python train.py --num_hidden_layers=11 --hidden_size=192 --num_attention_heads=3 --num_key_value_heads=3 --head_dim=32 --intermediate_size=1536 --vocab_size=4096 --hidden_act="gelu" --norm="rmsnorm" --norm_place="pre" --norm_eps=1e-05 --positions="learned" --qk_norm=false --attn_scale=0.177 --bias="none" --tie_word_embeddings=true --parallel_block=false --init="normal" --init_std_qkv=0.0424 --init_std_o=0.0128 --init_std_up=0.0424 --init_std_down=0.0032 --optimizer="adamw" --learning_rate=0.0015 --lr_mult_o=1.57 --beta1=0.9 --beta2=0.99 --lr_head=0.00632 --max_grad_norm=2.0 --warmup_steps=558 --schedule="wsd" --decay_fraction=0.708 --decay_shape="sqrt" --final_lr_fraction=0.0 --batch_tokens=[16384, 32768, 49152] --max_seq_len=512 --doc_mask=false --train_tokens=443200000 --max_steps=14707 --dataset="wikipedia_en"
Each number is 500 + 40 x the weight over its row's rms, rounded and kept within 0 to 999. Layers, rows and columns count from 0. Numbers have three digits each. The size before them is the row's rms in percent of the matrix's.

# o: layer 8 attention output (transposed), 96x192, rms 0.179, rows 82-95, columns 0-191
# v: layer 8 attention value, 96x192, rms 0.119, rows 83-95, columns 0-191
# up: layer 8 MLP up, 1536x192, rms 0.141, rows 0-22, columns 0-191
# down: layer 8 MLP down (transposed), 1536x192, rms 0.142, rows 0-21, columns 0-191
o82 095:522494488485495527479480470452495502476492513503473478583479501567494520473487492482523504483482517522511479540503489466522513500510528503530492487513535523496522489512534508467567520498517456515519515513459513872495489481488453516526532527480516531527497548557528538492460535507514471461486467501513353434483508564549503458503501567462483500547528497501474516503459485496496489534518487465508546497500507541473502466568510511528491483500567493511512474462478490490491541481441482494494528558506481519499502521491484551460487491509528522508499459456428507462483496538554496494
v83 093:532463467520462566534559531482453599520517566457402521506520392525470525495441446504504487529451512510503493519439483465466484450517492483530420496448492511518487540510467521519605402472580485466480462557542526517549516523554547512485504532518532463514558541481486536466508464474554535456498448479485502494458529551481517513485534559498439589481447490546443493481507489398497535490525549569519485523446592490524545495526473519527481472421483449505475486592580517493568473508502455499511476486542471555447491568488484456489514473561537470488501519448439500465473428560510512509
o83 092:510498522426469507454452571515516489563510471506572475440497520504505482454461556480522521508534437451508507438514563531513461512412468506539486479476449495485541424511437469539426496567492546466518502454525587320508570492478562460526485513493461527448516451489449512554515519472517515492510525478486511480406532587519512554562595507496552457447507567511515489513560561577450478475488479469490478500505492515425519542551561482529497485554485469535508486475459448510477510491485514463516483477493508498438532473514531557456548505480441505475478432535494516573540475431507478487
v84 100:465495464495444469605531450502483483536444566459444474503463529459473493471540525484430505456501467514509522578492472454523521479457523430463513568451463512440502480553577545530447490524477486604504452549492456507519432520486510443485523497492523536502474467514539497452462545570482486527493540456485487524533516497446472496598497533515488460506524510582513543450489454510470524500471461590508518524529456482514491515459498477513498495492533496575529471454487460472476564479480482474496431538491497478472405514583582475542507565427512430478467542555474430489626516514503415563
o84 093:598443447532499447355543537565490479520521476481538540449549539504484513506418493481479490486434491600529510504467540587506510510477536545506525481530472498513496483507433503509521447460505552435543539490459549411493541511489447546433491478510503527435551522511566551505457501430488571515526481488488664513522464540532516526447438477476467539499505572524528442490560455511532499440490444491513474549516457521486494492494462554498470526512483535490504537486511462473480460540533445495471568560457534452494522556438486522538538498540456554505518533506542491514502527549537471470
v85 098:499490448441484529479496566489462497488489505476461470504442523525559507471539533493527553441494483480529479400464498455476483470472528462500474450477436542562440510462471443493501464503463512515527464569481432491532432408513446486474512461482497555474513528509475526498594463500462553449527488526540497520552457426473399434459405529548526492511464515434511519515493491593507544477449531519519524504491502503525499490442440525458527518433476477560491473497527486458578568508467507526525426539498468517585634543449546526524470469486501479513555498542436548471534529504528478411
o85 095:519537491496476552473520513458485500544452427507464501452493487484479441512409518479502513501512525544490424430538509549430559561511504573500487453587536437440487448499551495574466490518430489468499535514492562491524415504558516477502509500520529505458531430476477511433458453463485486513517484516527622547497498590409530484548435535512494471487490468502536460499452470480429493438558507464531427441525536537497513521496494506547427480518456511438481506489522522508475447569457539456546510522452549538532443544538477482541477547405481460496484545440547454466461508523468556535
v86 101:518612545559564517508510558478566473470476470500513576490590549472500497562496468453498521522535567517476485565532463571615480547486587535534434389511504526522481506465493495475461464476522462471519577489484472528516450487549572488521499533486510464515378510438511558536539573536464526557555541484441500500491476548522536545493555516437464472452464518556442487448517453486440424480469456445476497559488539591495480533522465519486490532501520487431505495469488548499459553512491466542541505476504486482518449493519487473517524530473481501507413526523496455472498463490511466537
o86 096:500490523461398519595505538486504511534519514509499497573501527485497504473510430556493455528533475530534502482479559510487517423481479435489509492504446477542496508481513487506531510484520521492505435521499530356526533501552429468539486514477507501451557517485496454489515451469489573495466571434448266538514515440511438511458498493527526468455515520501486496473518580519567539467439415546493480501501552472528477559512546472517493520561469475540497533490538482483531481557553510471517517479483532530447530512447467472489476492504492511576484529505556500547521513467555504425
v87 091:507466494550520460498524467485469438522579393460530491496547493492472536501456571511534464559457450531533470510508505444476500467449485566431534540540580483509510495514475471492536493553504484504520535499540468505523593510471565402463492438548416486448499445529459545467429465503469482532502480510518485529523518554454439550493557514504498494429568460402521519469519549467476448529555524459502484387454482550488453506511490451489531536554488577485482481504439565459551479476469504523463482507473594466499473441533463478517568474508575498510444487466445459532485491480445549477
o87 089:522542580526541489581405505534472472436500598550495492467488509586465543485559506509507561472523535515500460495542512555485497450497422478486508534481523528450481492488511485468546489524531469540499448487538510571534485458471517550496524580518497447508475541529517502598604439525464486520503463454513629480537567441486491459423537481474576463516444512445472514505502488486488469510525507522499575479521473468534522544478553554533476477408476568491541469505496507431501524502551494555476493519543433482493513478535519486428462538504527533417569447537443482481479471522536471563
v88 092:487467525529464499498600480486406526500444447440478480489520514575575505486488504464537517503511492470497423537488577514519487495539510482471547504540488561423510481429579507499572501439496452485504502452530401512539491498515469454477580496519530440443523498501512586507524547494508540492538501437486508456545461499495505472543452437519510420497504529508495529487453462480472509486457456502484556490531422542560512496549484546519494447519472510484468536475450415504545540533486463512563439485515466475547485484478465566551524475508517531514411540525391468504441403476467388513
o88 094:448508468497462514532498535539531508510557454439538495500505473471457455523440538489477494483467440499540513432486513534482499527474492495509499481549551477478496494515434491507456427517566531497488562564440537284511511452501508436447454462501516502494487477450504455531510455446500541558486495479520446588519435460445522543468477503574569509446488551521504462487538527482475480519445536523522472494481476455492523590497538477487506509520488488504526472523501477596524487502562548467464549501551463601444441495510543520493539526441473503511577575540580488501525545457493506473
v89 101:539500548543500461535526400539518565497564469512535548500523526411523531449528527492422506509510550448558511532524388495481507479443529520468381504504542446499551493525467529440496517485491476492487515503479483560527507567517529435498468498501385458464471477526478540449484450490573546521508502538470499487516451465507504511481516500450484521471411446402510553473530535498477436522524535483524457490469490563438457458455528448481409495641493541435518518523480576512514508453461520527471484469515517478496497485497487517535521510551554508488450461555476419545544513509496531527
o89 103:463497563487520473489518518524472464468478514512473443465508549552478499534522432494573500479499513483520483508506529500534475515515428512492503527486525516528418472500573493445468495514549449563516489434488562181563493437500533562473568522557500512508519513455533474508530505515500554527512487433486520540476526511489484479470471478514556440537487498497456508472475503469545497456476467499487534459480562460473461489487519481540419546448463527490506463496472501514499486498536489528512483466448494506516525489545487501473434508519499548475504453497519507546568468530548503491
v90 103:470548490496440450475533579510503474451426493508535575499512499488521508507472476472501525464578469511519432495568467530482482464460608507461557517544504566469494481574524451444437512455480550513510520571520463461559465485499463507547547517506485554482455557524530573509457504443516468466569511588454497566534519470526463531554436448535536454474421444480519455506474505517463488493477519415510440497469527533534485512486477530480540485456455540493483540486447436468548509502537516499554509516517510522621513578508535551532503516554488583517522486549504572489466577466540451441
o90 107:499551458508566529498553506485533521469492535484520498506453503506500547490497477531443509505483538507469490466463558493480494525561449463486518492549551490492462556486541485560464511477489462477462468454474486821534464534512507487489470463491545493470570456563524492457517439498441510480513516551482531481514502430425494508522494503570488553472545511489517487520469484495516473465464495508556511436520487495497500510511491501443457498515520460446493464524540516512481462523514531494562578460512512516504490423532478437539490455495540524515536524487550492527540554431483469509
v91 091:548469557568523468600385517513521549550499438476492541517537529556485504501461523472503466520553533437536425516494549540576505501519487516474446509487474504492503480512449511457513498544548505450503503440526478489544506522462563433462505537485557507520506487450512456380478449585492502517464547497529520510414490555538453462608479482512537525496425446476477442491529576503525407483572496491521513481491478518506446487499535465505490465502475535453498460469506479540515543506467523519486546494507482515525434442555444488541519509413524453531486503406608469495498524470421513536
o91 088:533535538507573476528539515496524519502515539535473443528505498451435461472544444510538444458489522491509484562507553459500414532472507516482509538484475540509461485489566477478509449505481483530525472519457431593486518453454513518534528540508532474514450481472522517522482507517503539519480442505565400472543582498530492463454491464467493390561514497487517568512529482470533488460547424555536519465477473516617559474466482500506514483512546466520492441454478460481437466465493455480523545634512477434498586513504479480378524501519551570486519447574412551506454516508504501482
v92 101:527491476442449531509559508506468565584523530487503474518474507477567533491513555477466512489536511495517459538513521490538589494520515548563507480448445480486503558451563453466511467522545450454523509553566465485414546495540468512380485575521520516436531431467507553451452468485512547487473491514514514504444472463567475446548471583459540559481419460447435515464501551551512470449464535539471471518466498484486425511538438445508503521532450548517473513557519479541579458500513536435541526531526497520508597526460444525513477459557490504543453563560477498540460457512533511551
o92 102:548503494512464561553516537553495486555464460495471545459435466526494482516513472486580527477544474467555504438462438481528417471463473469587542528528532533462405510512487552525517472567482456565471597461440517648494423525505522545522549461503453543444432519478499492551491479514544511516523501509550508447451514497484539504514500484475462437492469537535491524470499509533543448468485533496494487457536506520518441471515563538479422462555538462499504469459491517534514503474428582616495495542483431515489589529545528527452432459438478538508514535510497498519464487473464480539
v93 102:516458445498516499451449500449510553470461433529574538492486467553511527523519510556512542481469483452556512511512409488482477447448464532461524477495495478527526483522445452438505538526450617472502529471507535503568513465472569473464444509508469514468525506481475432440523491497484478532494479488544492508554480545549562548455438459443489518501352524500477551446449458442525480541471563407496481432480474491495449469434536482486480457479501577431507468572480459548539527452440513566450490506575503498478439552507578498506526498554509454498532439516530553472543524478513507472
o93 096:488515575517528475459538528525474464475504505512467488462481557525507518516540476543500506512473496435458495516505575514431494528517511606514480472464567473449502457526536514555475447554521514493560499436536521352514473471449476591527523524498492492528530502521487500473440536477519461476468525525498571511475565520452466354529500471548484489565559533516519458487462507451525523498576534553504472468531566473479519510521461489570431488484487501509495526523490508547494474523563449434585467506466436498556517422570391491452478531492485515467488510569524535439543461503486433492
v94 106:455483513431457388554515444460557529543448500499593492505401452479510540476525468476506416506464481410542480515471565482516501485472501562479549515487445459439503515484540498437532639583491495588470503475554530485504531564445457477435513494452445468510513406534515464459486479511511475496538472462521493524535521509476503465588427487534486532469446424539487508472492561475532455549481512529479447484485522454468425540506512473501530475599494484507511493479452467518563462489515502497469537480523503526469463504536476545531547462531490542463549547460558504510530489457545492535
o94 106:522452528514530525461520479530503469451505497502501502472451495538494607544533528474471464515501531506525455504477454505538507505482524517465512509490538605457484511534485508440508520507533438557464570471538490720453499482453505585490523484491500520513466541570518505561471499518483437518509430565510544501463428460503500460394506417525522480537600502541492545478530468450534510492539468497540504464494486509515522436524473585482496469455560508456469477461489496486483596481454471573500508542536462454587520461532484492465546487504547517496529505538496547510506493456526455470
v95 102:464474519522480465546533505490451550497454419524578443495512502544521515508525520540519550428483417467451512480549501488512504512476448423464491537517469484441484385498496442464462457423415536550465507530428531503522557548497422521450467535506488456547461508498452548471542509462497463453470459473512498506517569475476564466444582592498543469468513455492554523570498465467556528473506521514532517474536550406536526477464566548503524505525542463570505465484473417473448537468491507474520460491509446521557496549486505480568510497469532522566438502517491493418554548462522452504
o95 102:564470473468538470417489515548538451517550468488541500432504492526459507541462537495445498492464471509535488507440538459524485618570519492501497452524571575508466514560505520510494496459507574487568460513490534600466499469514520442541470471521490484513499409490552565572516416585517462590513525538550544498535463577465498534532464469526511561545490521581494459541442487519540474543503516441529473488485558555499509469530452502540496439556443580522480497540496585524556552479548525490478492537475513529571461486550465483542528472506435501572532498518524505450469494528507527520
up0 102:493461474478560465505464459474534474519494521573527458538522527393512520581464462571480498492494534469496515504522525508590524492534446545562506496469498470465507502496537511439493467573488587464520487385506494498527449601506466489524439486519418500516545495552534565455529554536513491455543485499491476541426462544519461560501533461509491547445484447468528511478470475523564528482536580463499496548467445440548543493483421537498448475505553455506467454501472557548549548529469572525486520489526468449444532496521506482593553543501512469449494421543503548527559447550525475526
down0 104:524542518532468466545491567534522449512516479534523522505514536443516540392488530476522495491498509496457413494460513525487402415487473494562506521449505520472479448458467532531456523500446532543489507466503518535486406465558486575518554462534385547491576519565513531437523533501497500469488573532504554592466522502453479565456464555424492554410501425486451464406573472515480478491452488520480498531461475532509499458502515538502526510459523441521542564505498519530523551531399528496469473486550502473496490513503487460520538488545527450517506480471515586501523589475550486528
up1 118:506444523475495507544521516541496521437510482476505479526484477477563540501527502474570548411535551499535481540445521449503451520510501488490447465507547525479531464502549473462562497529532521498453496523497509508531577465485481497459418489448457544521453520506623459501531506527535520513502517504413468497503560564523518617468501490484484485474469468539522545538495452537491501550452465531456582470544489564491552509541481499462517379468523481494515436496512542544475577509427521455418465534533556514489445500484513535481581470480537450515530405457460430503548582499441565555
down1 129:512522464514589417450382561498459498478506540481495502510537548403493565485524506541534497466514490469604644586549532538508427469557564558524552487552576519502528516489515497451536512519451500487441521520510462553464574494531444517523477575475498531484520544477449499476476494529493534521515524459524504424475504512545498559484517501481540504492430422533513498522424508541451458523467465436592481550482480511469514505499531457431550481495507538534542511491476547495492527509509437545414512506490477532460496517551524471515507514405497565519500458487536478539500496509515510537
up2 075:421523464571519516488514422436505529447464448556529461503451586488563472563479472398553545537498467452478480562496442484582518458483497557515484446545556583520549475511538506550559558543522509496477485510509453484477580515488521540443444471600515545524495499505534590444540457441561550535495595511513496474515489459476507521501517505526491527520492564552497553448480515567522439428458518591550492507531480449447519432457493490533560521481528472512553533509497513549483494522517489558516495509491487467510513486439517508548489510485511481499530529517505578531476519527593532503
down2 068:462526490482472516538489526469521464572529545438451435579552437508515488506516496507524515501506543503507390385483521500477461546521577517442545526524459491542473504554470431443463531520467542525472516547518498503454460486548467546440564474551538533509521541443489527519504490497442511504472440446560379499473516505515515470432483423561483493444468481488451527482470471429489574485515475446447476481495546512549452553422413507467475475533499480537488490587508524524489432499489461477497444498444486484573503424546522521492531527470557477500514462451519457509504587520519521555
up3 138:490434493525526498493577524489507494551472564485444454532529499480518501547532495517479535423448617475518494430466516548468469453517510557427528510415481517562510460495536478442531394479539404405535550514524491488497501492509488490483500509472539517484433431504507522523445511462461518546497506457509478434466482495418499582466452465496468463450508485554550533480397430523514441513441587480477427453506502508483438502438456478513459524466477506549527510476553546451520570487550551528473510480492510499464456539472543450508463526519511515496580514441538546457470518498493529552
down3 111:497439482435486434559536523479547511543530523522456510601508477538559481529570476452486523464518579483495543356559469471433467502482511567441525488393463507469511514551531487405489424467561458469536554547449503552472520442482524468496470510521524538432417496494495509521455458513480559548505498460502525457444505501482490505454475489535475484580562510544512514520491467462444526490496485492508507476481505533459444461411497492502534578441543518581570496449520508504529484506532510533523519492538551546480476511485552540503487547472526504543545525477529593488472522523546431518
up4 094:549485502477452502428514447468436492430444482429469415510507489477448499441462518561437467527464517461574492550442514471537526530510519467448456530467522491515523439497461465503486441505566466468509509542540536519512509451531496468488551518482450447501476545532490496484523539430463505519563472458484471476533437493505607523493500508472460409528483422556496520464468488548501485548418527517469448511555485542521468450517564541472471467555522502491462482501511448495468532510512515617446559495465497500474523437419601541533444482452545547490581462453498571481512469475465462451
down4 092:495572456540526485498573497496493459530456522545537476509483499413547466426494530441521448519536558578463485528498432427518533538493560550480520427444503536491481514447521494447483545488521542514525465473556436514566492454547500499515484466556502512597481399456438520555518480545477443475530512463496549572477477470520435555520465435516525464440526489436500526484542552436529402483472495428391430486516533519480583511544488498535496481502455474484471480508563481523498459552446464492542459497474555494481497486538524472460492470504497521530536470436474525518494517524473507400
up5 094:429515514475478462542533490502472532482473476522496495525495513472527550526478489559456499447435520436500473543489520456462459493450457478459532561463504529471548419520433548549485524492531437483416468531542477511518438563523513507605469504535408497542463492464493440477460474482506493509472510476545480448473473476539429488497473480465449493510470546516517462504489448511471457485488495513496358521592402533549480498480436468565529565512510485527521427348548525546425497506509511497502528491512427487509470515507486452585492501513492509549532466484494557450543488546568461500
down5 106:516488540475534481533538472583497466475524468508478531397527506585497537508475539423561401401541549477448498497574513480514466501507533505510488484483444506488564505453460480437490453528515441502508474536491470469474484505557586496487457532501525580475407496536496575524476481484477495489488497479477604490450508491506480521478503399498519436440454524528525500535517496533514466537431406469507548494557493498551509491405508553537524529530429580524447502475537445528492518509473453458524568483444509478447469467501439504516431470492517474475545530516463514538497580564477524457
up6 108:447489513480549541508472473500577484512451497524485523547501490497473516457412407564483579572492410492461482476474492565524512439466476529508564512475464466458491540475511544522495451509462500524469478494503504463482527458542506511489502572516447432468560539507497597476459526466492505534540504510438485477511443476512507470513450547474509588486438484521461511530508545478506446491522486385525466473438558511443451449466565472567435516543417484468521531529477531498582514599489557554460501486498477507510445566444483469507497541513561524536500452470553520450537434541510508591
down6 117:502480485447535564495537474452610467450464423503468628480538498411528514473489501499541526556520528443474538532461582486454488493545434507502486491547501430496462453501514491546535478541452558523497491520540501550509469436529440493554519447438454477481563454525461473457494426504528498514510501657487464493476496522551515418452489496467470542515482513546484544485548485466466530494508511502509504503438508432551478510501458470486503546519508549483557491447433513556503505585475466483488544528538493460462560502488469498514525578568522466540555472531524480504491475594513502566
up7 107:502490523471535482481508533470619489526496502480536459547497480526445508499458463492488480468477508502567537513527506493498520433505527477506501407479462514496587493495381450415522485515479446445488520514496504482523495445437530506471535546616384524463481533468507505436530549434507484540571490455559482491516494488444501465478480463442453479438431534456518499534475562509448494414546537472526572515553426579426509434508427507585523525469521558476500476493529430515511520516469585506483492500494461491528514545499476549500482493492532482499545525448489559480465486556442471522
down7 113:558492536470477434453467454478522524504473528523515509487569550529500559558454439482516507612469436522477553535486545481518560500544505507515528441518514466454481529518520475534452504501511412515512411472430503590487561398398496467543488473548490524507564476469536443497515532503478452510470509478479501465507501547486487568506502608466473501401567491508501453440590521451517502547478524439454562506489472532565475448489491560506461474435487492435549463518574518530514498522507528525449425549547550499523465490503490477588513502489538498518462477511527524550524503525552529466
up8 089:480462602510525536471565539460531465499433505508551456507500533468480506522496489521485503552485530506498436440516479560580463521468524496551532515503511479586530493506502492464473435506451495485539513495492494437457470470497475508496537500492538468477520516491569506492462536517475575474534463499553468504536499482510485463467552437535507489461431493572466580510459516582472492493456514499476505574492475537500578380506532538504448501482518447445534558556499513535591604541502637485477499525547555425520455496524554447504527563565539513568514476518544545583468454484515533520
down8 095:464492529539531511559510483537562528462464485440386513469458510457479468494541484503534423499473468469488547493545505465408507433549424475490557524458534524425537449460520473578497474492497439460476464476490485479506506469517543478444493460474516497570477554537473506463522503430540488491501532509465651551506465475469485432494509495563492532582525487486474484573553565495502563540527480421490511468492468453464493528559457494521487534529524507526438499442543560439446486496536438498472483509448434597468509498446482582478496445457508463483461528526497495450535544535466488545
up9 096:498420450512553600409509455511501474498533446518560469501513475429446562503505420398450521525587493514539444561441464486593530525462469463454456456442494512458572473529474493515560488475552547465535512546462511483578488501483518517499501453520473498502513502551611496470427508530433512474524562476473475538458498456489496555545570490526406520484451516529514450520458450511535460521467548485478436476524437521441505558486515488490506466541531520467512465470547501519477531464523491549513563559441437443525486512451465503487455446546506467549505497460542551487508479509487511502
down9 091:501554442557480462518519467471456519517439463517497555425459575534470442536475518568565451411491458527463517442493528506466534488495491493508550506512528519618504525527589543555467516490459525508577451473504459486479472517568474566531497526500545475491468442445498477532555480404458507531521489485489428486492486545489507502434427477511483532493551523489543528536508520494441599480566477483489507595497468469459501482534439457507472497535464506538419507483587477551504564430523486476522475479535531534475548479492522554445531484495453536437527429533436576484451503488477464512
up10 117:463509498535557578492544586539483504514479444480476507511536481468506466467540430459487542492477523436463439541462549640537547438544506480491570514518483493525551459498483522529466470546499400488538517546575540520532485478493492511500496595555479506403503463436433557523521570500425553476487537489515468479467486451460522587521463554474541519473523481478525536509511474472498476422469479484497460490487475518492445464488471511459511516443422523527497496461539438538511529508529503493479506546473488477577574492478528467580437533545541431538520462539554555427542518498483553489
down10 119:500466506475424485548511491477445469545471494452517506489539640452568494453590563446376520544485508448528454595531577518500588502489436468581462463558504463576530440489503491552558463459533499491542462429543539489543465470421450497420598471527569525487514489490430491564496554503511561498558539546518457527551433441569484473520467463504532515520473515459506478505565466560505520470539466530486530503501530513469554502504553505516510515485492555467523514483499530498474543508500482519470537515508516462530532487511538512528485498453469517545441502474491503523484490449488494527
up11 084:464556506478524455474630460627433537477457436473485515526514467439469497457502487461481534524492499523483480471466553544516523481517549455486515526512571480426455506439434498482485432456517477463502514470529487483538477467518478459495509538505450438499497517521521464509431496508516535468515531559446496490584516446482551543444457470540515539492528556541545507431521428531514596485476455551416493418555414519532486475490464549497491510527508458458523501462563484497449488548529533576465502591531538452520518464497569503452561463459565509547569529473482498495533532483479538499
down11 075:491424484473519523487495494493469413438512496531477456553490444505571532525502431509446518438551491496491521440506447489450514389514532622527496494501468502525488564466487509524470525514547550486476550531474517558519487549501577517547525531507540523515550497494475567465616507485506465503420452477496454506448548505544455555505543519442516461495465487438365498494498522491536526468545559464515499609483616541532502462477555464546502519542538567494448529475475507562540522474512480422499483483525458464502466511471503432439479516491532517487480501543530481517485441538494519473
up12 084:468555537470480437535520506610477516495556515533514515542528546480476521522502498492571499468505509536500551451549494601478487459460538516527542512486538533496456502528455520557491473518455462500408508507484457477517488536447491541511505462503534440533424473392478519470483473451547496473539522526499496430440459453521453488478522450493535510532531510579525501482470511490494479475442497587518537473531394526453492476471488442569493538504463438494468563466491469443500531564529495534473513528590425454495441464498540504477564549464566528528506574526564462499476558485414446405
down12 085:525536536480545543504512549387537534549420477496468577561516556466470490493495502509511539505508473472426549461454518468498534524514486538502405488499529422523472557484499548508508476522480505478533484467577482498458436476490462501499504490446447491457556505523444469466489503576524465523437454519529446484481446484571491472503569537522535532461510486482483501438601487524528475495613471483476492521422508556501556509490519508541476538449548533493538507524456512390537489451491490414559434496546469448499545539495454554441490498547495456560456450491452504596438507540535507484
up13 115:550504533511534499456557475481485501475433522565540458548487510447565452520509487502499593489437445483550489534475507434527423502552455506519518462523472414483514434529469431440461474497510562513479492489486516507514558482504468492509543511406504487516468525522494519533572475494453457553538579508509471468469501526465545490510414394486479501496537437522562632425503471592438498474561550503506484479476520551523491512498532435506469446469548470473519496488501502434533476518501527511460460521550504566501509408547474486503528466479510483477566424471538489479463555479560419533
down13 124:457527487527495502515466548504544489518550484550594556542501499510484539432452512493509496478484487483496436522478510549611454473485452483482503478501480454502544448491462350447510460499523487480542425447542436514538434570571576471549517486540488533489517509506512474481536503531533520486494436540479467582488528514507475491503532467578496568505481513439619433488522499499544534473518406490513454460498485528503495567495491495525546499491502470404447500557476543506465561504528509506567539456496520526539439520515507467414559559480489537547460445443424490485548502485518536518
up14 097:528486498470459506486478470561439513446558512517510518515541506535418452511507466492455452573464483516478521513531529558517445469585466480502577440506478468484519441458552593563433548502559445473458437536519508518479480509537474475508412537514504537484470553494472555439500483450526459501457500554505471421519496501499556558531488547503505473503420495523440465463527463526469513440508490470457464530564507464491466514468480554452543520506433509578412496466551467552406542467486508592513516483536456528556459451382517521557459490440437517468537495496486472481491496541469538486
down14 099:531448507500501432539450459482523471450532546492418537512481488525485559532499531505540564537515525489562473450512472488525526519534544608570519488500496451457471479526497465517553518546556466513478514471476437454528535455447542473524525488504515451483511568434504519442473535542519484479526543438500550475498530553553513472496540451499544479514411449490486473490449532550493445495472437480547459470481599519474466460547513510442507520532494520462438463504513539473405391447554394558516542467562388531499479556495492509447475495477527468450496527491504482527469558444525450570
up15 104:541490477471550479477434488568507548482545511495514476552485585523505520534502460597481466520477446475459520554406492513501522486501468515485514488493508456466448485491463523480522509512516467503517514523554470467558531518474568541487492425564492609503543494474521571432582465478539526475453488530507486495474528542483475571553470410442506512473481499488559509454505446563541492488524503534551561481544418493580456509450480585496530418432561534480461513499491536564487518501449513513485542532503445474592434516508512473519422462412488433491521500516579418493512497474480463465
down15 102:512492495510499575582508517474446497518480506533502473559547404494460496507517576567520522468536472472525442506531499488440531522466472522465582489480531585461530488528502483512574493468546494584440478439539538515445536463493567455483531469537462432564481483461496451501531505484456503521476563570501570530508440472507420454516574490554500447495492502535549499558576556505527468535505534447527521462469414458523466508502445522493491592501475515477441458456524446517524492442496484467490550478466566485554402440494482499452501406491471479535460530492488542500486514535516570568
up16 107:600489461467506551512522503483470515486408462556473509549547481480485420425541459468491554492424452522508548505567506460479519448437514498490596497486493500518487508502462511502552442471489508450483530516476456542469549444456474505478496564536490503425456464494523494496520501471492544486514585431584477420464519432491493454510565539481466546504466459579465503537380514593569565516450453532515495517550514462533499434455492486476497427579477536565480511513521482503544547553529511525476466493532496471457522506435475493431436416468509524518456490549505505509472502483512471503
down16 104:458476510492469498498470557452493483486488515493500491493587480511577511540498480402581479506488496547520427533555504436444496502494485451525490492510507498500484510480525501462522426541548498500514433508457504450495564499544491493502619438537499552585509499498484478470444473551513480438467461501511454467465470490523546530541500527498457569520524443567540485534480589503596480492552469435463479535483479530474520480491355501552537442549486476497539522479479436516558535462538530473509511439441525485593520510565492529541550544512443500478536472509398513546489466545455563474
up17 105:498471571555461518524591470515526507422532481526475517517429588437527500520472428475481522507454520463516448437503440503519508527515506469509511553499477524530569447559487522496572552467492485411504505473528524486543620527471454551531474597510575528489494513476480497446491437493449458543506546462461477455499514465507455506525455527519486497452495475432481476486441485519469472497527463499537469567540480482487528523435492504559421496480509442564476468422497488470537516481509502459423496523486447486514508413428567553565534481495470562486446468554469481402469548492528453538
down17 106:536537491548558563488477453507469495459530498555462530445512476571509486532507482526483441492477497457465582509501548453479470535467517485570525527485531523452499564394431425479460542490514532482481530478453484490496449520541562543532440442541564521523455480528424496444531513557541433520529558524476494512449540520442405566476488481598551496548409497444571472521506559534522458491522527513505503501489584549579428476498477422495498496448477521524440526515555496544496520459415464474551519467552519551456467519471546514488486501518532466509500419454457507518505519511541521515
up18 106:525500533489499447490426516516537517476550512504449531521532538507502553451511513420492486582500568493456489472485545510534442458563525549443515492493500526454442468497484543474473503539538486546378409458473451466564544571510494541523493449489548532473556523506504496498506525534548403505469532526454475506424468498505570507547534511490489499510550441539483465472472551530527467482556490474510487524547462563469514515576518579539505516505460468578454523491472442468525517615441502496489469524512527543562519488492505504512522522536380505439567464467472512512426484542484585428
down18 108:469464405510467517522435502463587475512512558510537500534473513553553511545545480543536478485464507512569461346510500510452506485448508495447446414485561418519482535494491481538486537459533560493516483498521403576477525497424505460501556466470510476452516433479469541487492495501552490558513501465476517477569511464509507531479515573537532513506486470526546505538488519513547539386438561483440537531520513454449447509520557478493491486457506456514524500506445450494462475555478505560505507540399545521434477482532482444447519516439573519455536454509506495499569493447540492521
up19 106:453538448503522525504519486522528503511470463463538554521558487491542460483472518460495493532525537392480523593408502530507528502602426453470514454469492489519471456573485453503516468591583418466532514548445566517482460442482507532481530540504446540469536513488480524472427507504505482493483550464505484475398551439470525493468494446541482473530540504473541560553437522524490473470499517498510485484461443479498529508435545512533461512442448510456495462571569468478513498494476567484447485546493521371471508458523517513491501514523487485559498548429506513417517478542429459418
down19 100:499517549495447574446595532460453465524454518485467510481473497489545527463485495547487496518530518476481496522486454545461558521498532499540443554521490537539503476425584521518483495465485500500537576569531528464525547530498492570420563447491479462503438537473525457523497556465542537501545530520510535493496467439552435596486484502418522520568549406550386526509515521594509576474469531467442488537524584497437529491467594559559540497472553534533533502422474515545504565474533506509462572515480527498525469515515498526505506462494515549529515521494488486495485563540502547551
up20 096:509466499485498538576521532517501529462467463526562442543572530474427479477517517462497489502480500457452520587479561489520508509510455486530491493393518474505481440442433437494511555452493461568475487533491437533492553514514383519507509508521538550513508449459488439495480488547521463515530475438492485454497480426471487595506506511516539490556480549492510450558479473537500530472521473438534433494494484574485516484561511567508444420477475502506421499499656566493573463501471499528574499550505452473529499488520559482555486448558511493458504497461590502497487481546455511470
down20 097:421579527488596465520499532523478483534489497499492459523514516515437483478464507502431539465536506528535555506469479590473432476469468526524581445486437536503526451479490447469534543544468519437477504474451488542515472458406572520499545451462510475462467584489506485498443542533579486533424510538558560498504497512495468470479460458502478527574600499439504435531507511463588445507462534401493598476515479570484512461505518504501509502515500543487522544504451537482531417481463516535448562488509482489567588540509481528491536502569444443484537514504481499513561542510515512497
up21 091:566425540545472482471523510475519494460423511505502509488440534507472532516506418575512534485524492509580490541520519548542516516427492498538515495414561507515504471469408494494489466585530500537496480534521494472541534524494501473539427467570485604468511525481531517439477441518474582487510497517467466506469442535485480490434396530464518456511498502544531507534448499473497582437572504548503398524442530464500449562478536535538430480466501388483479532506531536424518491544460533514495510494523485527573465559482530508543532470469529523532540475505551568455564499550481441496
down21 083:525487442521567421511468528413470468531518560496506454512488487505522468512550588464510487483472503458484458486497590543550465493497479533439484574524482528489489453492457469562476449515594566576553508499497544514480434498496530440470500503462510543547515431482498438533531434538480468431496466475447442599464506458551500511475518552450521438476504475512483483518543516580524458515463460534507490482491522501559550405450506506506478460524540488523553506514599462440471591462555526469577516456430541564475524519544481425496452456531528490500510482555474492535503515452454509518
up22 087:558581571372470452571467509492505497587428499570513507545473479479535484518498510446544528499457530512535470552485527490489500452485522547492523542423504501509477534533447478516504530494517504476466477433504535473510495516551512594491495432436518506518408428474554530530474503502502531483472540557553488477558453477528499538479519426512525555525508542534514474531466466554473504477491417474438436549556477458482500483499531550518448495415508513520409551467466464503527491489557525539536475449582568492465381465554487488486575522533534531515551483506465486461498469496555461466